Part of a small language model's weights: vocabulary 3031, 3.24M parameters.
Each number is 500 + 25 x the weight over its row's rms, rounded and kept within 0 to 999. Layers, rows and columns count from 0. Numbers have three digits each. The size before them is the row's rms in percent of the matrix's.

# up: layer 10 MLP up, 320x128, rms 0.228, rows 168-198, columns 64-127
# down: layer 10 MLP down (transposed), 320x128, rms 0.212, rows 168-198, columns 64-127
# gate: layer 10 MLP gate, 320x128, rms 0.222, rows 169-199, columns 64-127
up168 092:554489471536498510542470506490491495489477474517526508481512487459531525506497484469526540501430479539480513492527473541467491488515498500492503525486475528531472466500503540503458474463519504
down168 108:511454462496560492452489529479463528512503513513501498468532517454451502534524507525516502505505481478510484503471483456443492474502480487503472471476457512485518481542514507518502469482476517
gate169 103:508524496492493481486508516515479494474529466508509481481467497533520548459554527538464462480512491511484458521489485516518520486486477499531487490467459464533539488492487477498497498508508513
up169 106:534533448507463464495489504489538499490513477556493497506514479523465504471490495530507517496469490526490463481512506517493552525484526466480526554487503472557507530480507502477500524495539522
down169 112:469457486490506483501500474477491494481490490553510535508493487487457526479491455529514502513518494522531519507533522527518495497496526507512478500455529466472496502501470477545517476475524497
gate170 071:500490490498507500526485509504485490543531495472502486502505495480572491498526462517487513554482488494482486503487517527529509503478509519503473501477484564550549483483539474494534513483554525
up170 080:531491482512467501522507506505502468467490473501495501491514507512459482514510516512514508509503490521538525482470518499489487514481559505515501436457526526528500483533545540541475484507475486
down170 056:498466477521539471516507476512515510514492541499536513492481476520527514528471499491457514545492521504481517507477469567541500454471485501522501558523498496495510474496489488479530489476521464
gate171 075:521496506574539489495466463529499473476503507480535500505489502521531489464488534513519505516485489480509534487499517489557509523457526508502496503525531525544503498519534534510496535486438504
up171 089:500480520456482517487490500494501494521495474516463481474495469445531517509516492500525498512492467514491493473489511479490533476506457508472492517480455537488505471470506530498518481498487474
down171 057:520481457512539464511500468526497501517531532504540520510520510508478503494500508504474507546442519497468517516462485560551492509452482520512470516520559492513488527499497526494536481491468492
gate172 074:498461493507475543461549470491540503530511525503475524440472527531503510501485539501476537482501497496550515484487468517539473505475528494503505491529466516522503479484484497504522458540512472
up172 081:482476501482454490459503476473542482520502517497481515480479476508487512508484524526448541494501535498499505505478504504490512481476545553463526444507500496511526468506512526485508489495489505
down172 077:471466495515480516502487512483457452549463446479461501537469481495491486514476508497496500541483486474526476504486496494466520490489512505508500514501516509499530470506499532475485513453516515
gate173 095:512499506453487489519485482481463474519501459498557523541484495492513516496536454541495515498537461458506511500479548533513498534493521526512499458499483524517521489514530498474485479543467562
up173 098:491506554539532536498519508507514496491487540479478422490507493508483484502463533469516469554509540497517476519517468479532480483477497478498539482511457477510477495480465545487523535461509477
down173 100:479494511557497435452470454533529482471525533509444465490484468525454507511512520504541481514469511500518491453529501503493475506491467481513528500476499452482486456459515483488517492472500517
gate174 074:474460496524520527533513472501541508501468511571495513527529505530502498493464511479497511496534518520556543474445492527526505481493529506494483563497500499499473494519515496477486487449490482
up174 085:508513493480525465530506456514494502501524500464557496525437473505489502523502457490497506545517487508507526430493519528516476518497479508490502415484441508493511521519509481519496523501515494
down174 062:467517506507534495511516499477506541508449514570537527495511519544483537484498507497476552525501483542484535477474506539505517476480492476507465506516492522477525517487478507483477465467492491
gate175 115:481487468492448491522483493514523506516502515482535491503531565545490512491458495516469483501524497496464515459513505478504505487540490552508476449504500564529485498483503457443527512546475482
up175 107:534519544542474500458539478537508510517523465534463552512492504481494460498525523540535463465485487480497467497473479527513513514551516529490516480505511492502517551508463494516503458513538452
down175 109:490492499543535502476475502503486484494508540436512499495491505487475492530502544522512507476552498528498510452500505493472520501545465482474505497499512514520494451480481451493475508468480464
gate176 095:506483498480504539482541497515502544497527432469500510490531469507529511499437527501511488506512510488484489498501531493490493513504517554479482537429502486556522549525473531515449477481486506
up176 104:525498465464461498507509526506488481489536519482511501521507493493466520510501499486489489460517530464517507456538498474484488504471467496482459507517489579503493485507437478494478520487492485
down176 109:490520498488520470521517521532519482470479508468474500522510496531529463512460477488465451517532472446479487508451487487524497558472474507481469560486503511472502525489504475487528522524468447
gate177 112:492474507494535490472502485475477532496504520468510494437520509503481514537526489510480460494533484491475558528504472496455491509493498468493510564501515522489509497472539523529533552485531483
up177 108:535506475514539483508498472513506488512479460498487527486482551471518456479516526467485509525473503503476519490491466508467508462498542510477470489466521504463506497504476525493480492475497526
down177 111:477480484463544469508509544477482481454508473532481518505517473461439538503486465507505499507508478487499531522545483489505472512472509522492505515494486539503478478495475515502502516502538549
gate178 113:484534504527479479456482486559424516469458477476533495511480508503509475497492505511465482506508502490525472464476446523496507481484534488515480483526476540549507498468510466479497484472480465
up178 107:470490543501525539508510481480464516505478476487539514479496479492495524503469533493505464458441527466491541516477477510490558502498447453566532489517471531490509487515524485468509502520479494
down178 114:512465513488483504507476512499472477510510493489486494493507571496529499522494526506511472518490534488449550550496504538470511517500521498525491490490512495498519441512499535472507497517506491
gate179 076:475521490487508446490465476509527499460525500526537487507463471484518481555497519490487533560475479478481507517498479518524510486518465528492480514516486495504506497520499514497460517492536479
up179 094:496460511493465556542469451463503506492472495482517495483495516515512504498485463504523509445507510503527484544498516520483491532481522483485504476499470487520544491530504465502501511524550521
down179 074:527509488550531537496511489520513508508543507501488461458497480465528483519472549508485450486511503500509487486514544438472494465534467484500521454498514485518509499484488516520488508530523546
gate180 105:487499493490461515471500515448494555485525512560501486490503513525460496520480528446510550497519491483485460487521533526480487447484476513519497460492473527509462484472506490442463498535513490
up180 108:482485536463507495519499499513548505518484512496488545539444516506522475504520481485514495555527509507458489508517482499473518561526524492505476492525550480503492505471458530524473499489521482
down180 104:513489521500443496524491497520541517535492516454517553514494488487513513460515486491494506495494557486530506505514491486508510535583509467494464511527485468508467490536481502522482473513520488
gate181 090:477483512455477489435493484506532490507487481527481518529506481496516482521509492507540513466477478472476498507484517478470505520475530535504476497499496536519553459512496556496470475508453515
up181 092:486509515525518504510504451483496487474511499522547507517473540484506499556525529485510491466475471469441540509511504550484518476510484504473497455526543507480500517515487515513496486524497435
down181 099:505498507552505527539462517501491538494504508470528519526491515483509476475538478465511509520504537474509493508510539492526537514514508534549559543501512499519514504509499495499443507544501472
gate182 087:511510503505470513516506470527491509512478493468526492477455527524515490510479495461461532470477501520503540504512504494518526520503487529494523483508479467537432548465486497487470494493539502
up182 090:531527477514503447489487484497507489475482496522474471526445489507510511496491514498494503530479499470490462531534527517474509514464477473526482477530465495494536504515528481481532544510504497
down182 091:473548487506478522524502497502457546487491488465490513490500528507484454538509489473530522460549479520490534514508465454484491524509469476508509515525484502501491461508475534537483489487474488
gate183 097:539537503476541484512495490468532490528521498486471487504507517524529507547511493514470466531518517486471512485501467523530528505477505499472488513495488520495508535486473502526504492507473441
up183 094:490517529550467499546491525495458503509538501485458528516505478498481521494468503522478505497430476469467524486514517482453482499506481520508497533492499508467503476517499509513507515529487529
down183 096:495502496540493480477484482532509545505506486533474553479502487501533446530540487471520508515458522454512515498516556464554516497518460517480537506525493477494508469501526478561547539498509467
gate184 075:488454500484455506520437520482469470498516525501461536474533534523456462491486491492487485501537490463487497509457489525545491508519492492489490510521460482443517512479473474490504537453514468
up184 084:497499481451472532487515505437513507421486494505504503548481480487553495543483493473515552499464504502492501494509497501474521448516453507506488501492506502533530479495505442494517532479537476
down184 063:489542502518463499460484491477478424503473452498484489480502516501518497506499488495552428492472524502524458480508498474451504549513473465470491501493505481489487490518504510534526467482540530
gate185 095:510531481529505501506483505492494533532534489465539522499512560471522508521542512496508475530504496531500506562496489517498531511495516513483462476490555547500545546508498519442492517551501519
up185 095:496473523472491468464526475507474507547518509502441467496533479488478524499498521475532510472524536516519501519459466469452503479531487516500511523548503485509550468500481449485519487523558491
down185 101:500471492464499459491504487499511552505506506494482536537495467486504503473483495505538532486428494550539495501493473531504471490449531493504501496488470504524470467472443510495498507454506405
gate186 072:527512487553510494507484495485509531517514475499517507548491507545524493509520523469519524516518516463501481527499525540512480515503505506460538513531533467536515509492471497523488543504480517
up186 082:496471475499531509520478503507455501468510505486496484500523445507462503507496483498493519512472503535450492495454467536490506480539495520485553567507487495512477487499484474525500493487487541
down186 077:500484504525475522496526487493498465515494530519461505494514495521575497515504474518557450477481490532524512493504506499481554517522484492534490420509485533512488460490484488525524521508497490
gate187 080:516532506503487470464559481484471489477499497528495507560526501490528485467542528510513530560511481529488509492512514491472497507536532476526463491519514532501516551451530508472529479484492497
up187 088:479490483463503487452484494517521487512528492513562511531472478510471484516516479500521461532549499503521498518506532477519481516464545512513452470531483537531548521509524504480481512507530495
down187 086:511494469496511497469534489477537504504505534533510468472487554471488501484442490515510521504514481497457508505494467536491506487497521488496534507495474524483516531499495499533486492532471536
gate188 118:516482456516466502509527488460488510486528516505503484496472513521520469476467475552551530496462517497540530455486514530489498527501504492506477503482527500493541496462453534481512480494534465
up188 107:488444444517449486497476505465502512490516510482517553474518496493476462512500522513511521509464521500532470498468536517518526476494497490487497515516529522503481502477505541522500482497513478
down188 111:460505520489539468511461516462488491522511490480493433528513513470489479473522532475479448467518520484475539477510522484495499495545497512469506507539502513487501503557488525485514533503507470
gate189 129:496462492491451491469494532476512516501499532485521494434499498540497503510490502520541490489520553512509433475473469522480489506491480514489486462534523489514493506503487505482516484461493519
up189 115:441498559546472524464518501476503528492499445451488490502498473477479517464457513506495448481471483495529506466485513496518503508494514558481483490507481520516472478538461494501536489451473523
down189 115:532509505506476525487512508478485559503503525547480502478489501531514467540542506538521464503529487515521494513497508498487504479476528489538472475496511488493523466504508484519473508486496491
gate190 101:497514486461496540471492530483500447475487495503475455531490505476485527466540488515518500526435469466466532497486483498498514517496491505565489506520507498526508476511514539492473519459491514
up190 096:536535477522473493495510503492458522483523505508466502562513484535532490474516505505488494482537501521493519517447494527515481533485496526521462557463439527474486449501486475489531495480495495
down190 101:494477461484482534469530589503495452525550473485462489549466464529467527506462504488525492502492490513522459496459474487484476469475501481488514493515476533522514500538516539488506552522501515
gate191 075:541507496535540476509487475495508512523479470451528501532546483458487477515480450528501520526477532475468508496497510512532524477485472509514496508503464491496515535503477509477498477518466516
up191 082:490487458464498509493483500497491483489497508526521521454512506509511508503534484501489482516493473503533477512441469446486506492503513538468468506530489504502478461524500469528445518517508529
down191 066:487462499497483477509488471477533514513482512503510509506507518522488505495495528508462528540489470502483535530491498560548506473481480512501501527504522509482485493467503502461508456471475560
gate192 100:508513515497522506529509536475469489506465466495521477457475498533463545462509454504507511467478489497481480466490492504512489507457488499445505505495524503544483444502491511455545501498496481
up192 105:436508482538522505497485513526560503507542501529527492530512478465492510535502506505535472511510506513518535546464503486425530481506457496517482509492513508509554529497472529499504473473477488
down192 098:503530518542485490497490501474451439534493505466506523456541515479469494539494521533524512475471553506502479496502529509523522535472499486467494479501567528487470535487510461508498525447480518
gate193 109:530523502501462525471519528527501467544486462511474500531529514455504473503514540493475497555500486537473555507508514506486471494495460506536505528498499508469496490495526433527493464507494514
up193 102:480500491522535493500431478476488504497489491506487484532474455504490498538520461510484512454505548492475488479477488500486509510452517500487491508499514426500527489459518509514478505501486476
down193 105:500493525497506492543537520505503512499504468518472506481481448513526524498502494501470473496516515511462490478427514459509516514533456523498488475449469529513524505516485502491483525508524507
gate194 068:476537490456508528503511517484481475480496504493519471500488487514499511473488500464491494532471450531508493535472512505504571527534515502518521447494550490481506475540487536541483515505494507
up194 084:515501483427480478591490485501532520499466517488492525531473503504496496492516496495506521517529496496451482488499502504485504460470506544531552541499539503465500504487483482563494486516483502
down194 062:494486527530489497488492511483468492486491508502424493476512478510482487469489470461534465448494499506495487508534506458457472537530560491477489484502443503506464506484504505521498508489537499
gate195 118:518541482491455486508545483514487485522507554473498518460525527536504521490503478503484495499551485477478493470556482494475505507470470510528452494520448522544465527479526506520442487517461477
up195 109:512494476473502506482460482478523511501487468531490493510487491515463473524510512483485479539486501525482485482511496477447527490539492456499520510489497503457506511503539497506487479539479482
down195 107:474509440500523460479468514507514474519515522489535527455529465480497477507463503506493478549467489495524492541522505525485496466503478473537465502528548495453531507493545441534543458512533504
gate196 070:521511490517475472502472505497528521454462511513522516526491499515494495464525530507535534468503538515506499508488463451509500506491494490545503514488535533493477487524468503515467478483456508
up196 086:509495521490496478525542504517508541485518528482523516534453521507462470489507540468469498507515464506507519517513535478475512521473540474501524487531570504515485537496525509518516550510519456
down196 061:499474483517472458513489497509491462474517486464472476500449484486508492521513476479540459475532511489530465496479524470487476515509476499486486483503490503508483510499485522513495507513505529
gate197 114:553451477509449489484527505541461542512495526507487454504505485497468525512523515520440470543513479495501463473439501461536540497514506540485477499475499539513499484514533486506457487509551502
up197 114:466509495491523509468525517529502492470502464511428528512490533458517468493487518510524467471493491457468503494487468490439465533557516454485522474495495491497555477501514491588535471481480488
down197 114:487451502526505543542534506515497462513511474438430505482484474489541504515489541467512478490505461462485508482519517465505469488492468519550463528496473507483498500493499527509483535486462507
gate198 104:544531475528452482480506529500498500500510538499484476529489513491512561513486501492520461497461550493473480534457500488480503492533499485527509492480466530501501474493499481490486486515474509
up198 097:499523472524518497479525480539471505461458545537489496503470563514511500468512483547479481516524540521501492523532459545509500478561489510512521505508496480474489557481521497478513532503505524
down198 106:499499521499497460503535515514480494496541503553477499481486461471505474515525517486482494510456514507524506495532483500507483496486474491476487498508502485504515527476529526498515518494462501
gate199 068:509453495492517524514512506531478508479478489503503479495527490475502476507475475489469508488508571479501507481501515513472512505453515496485488448481491564531530493496494477512477507483486539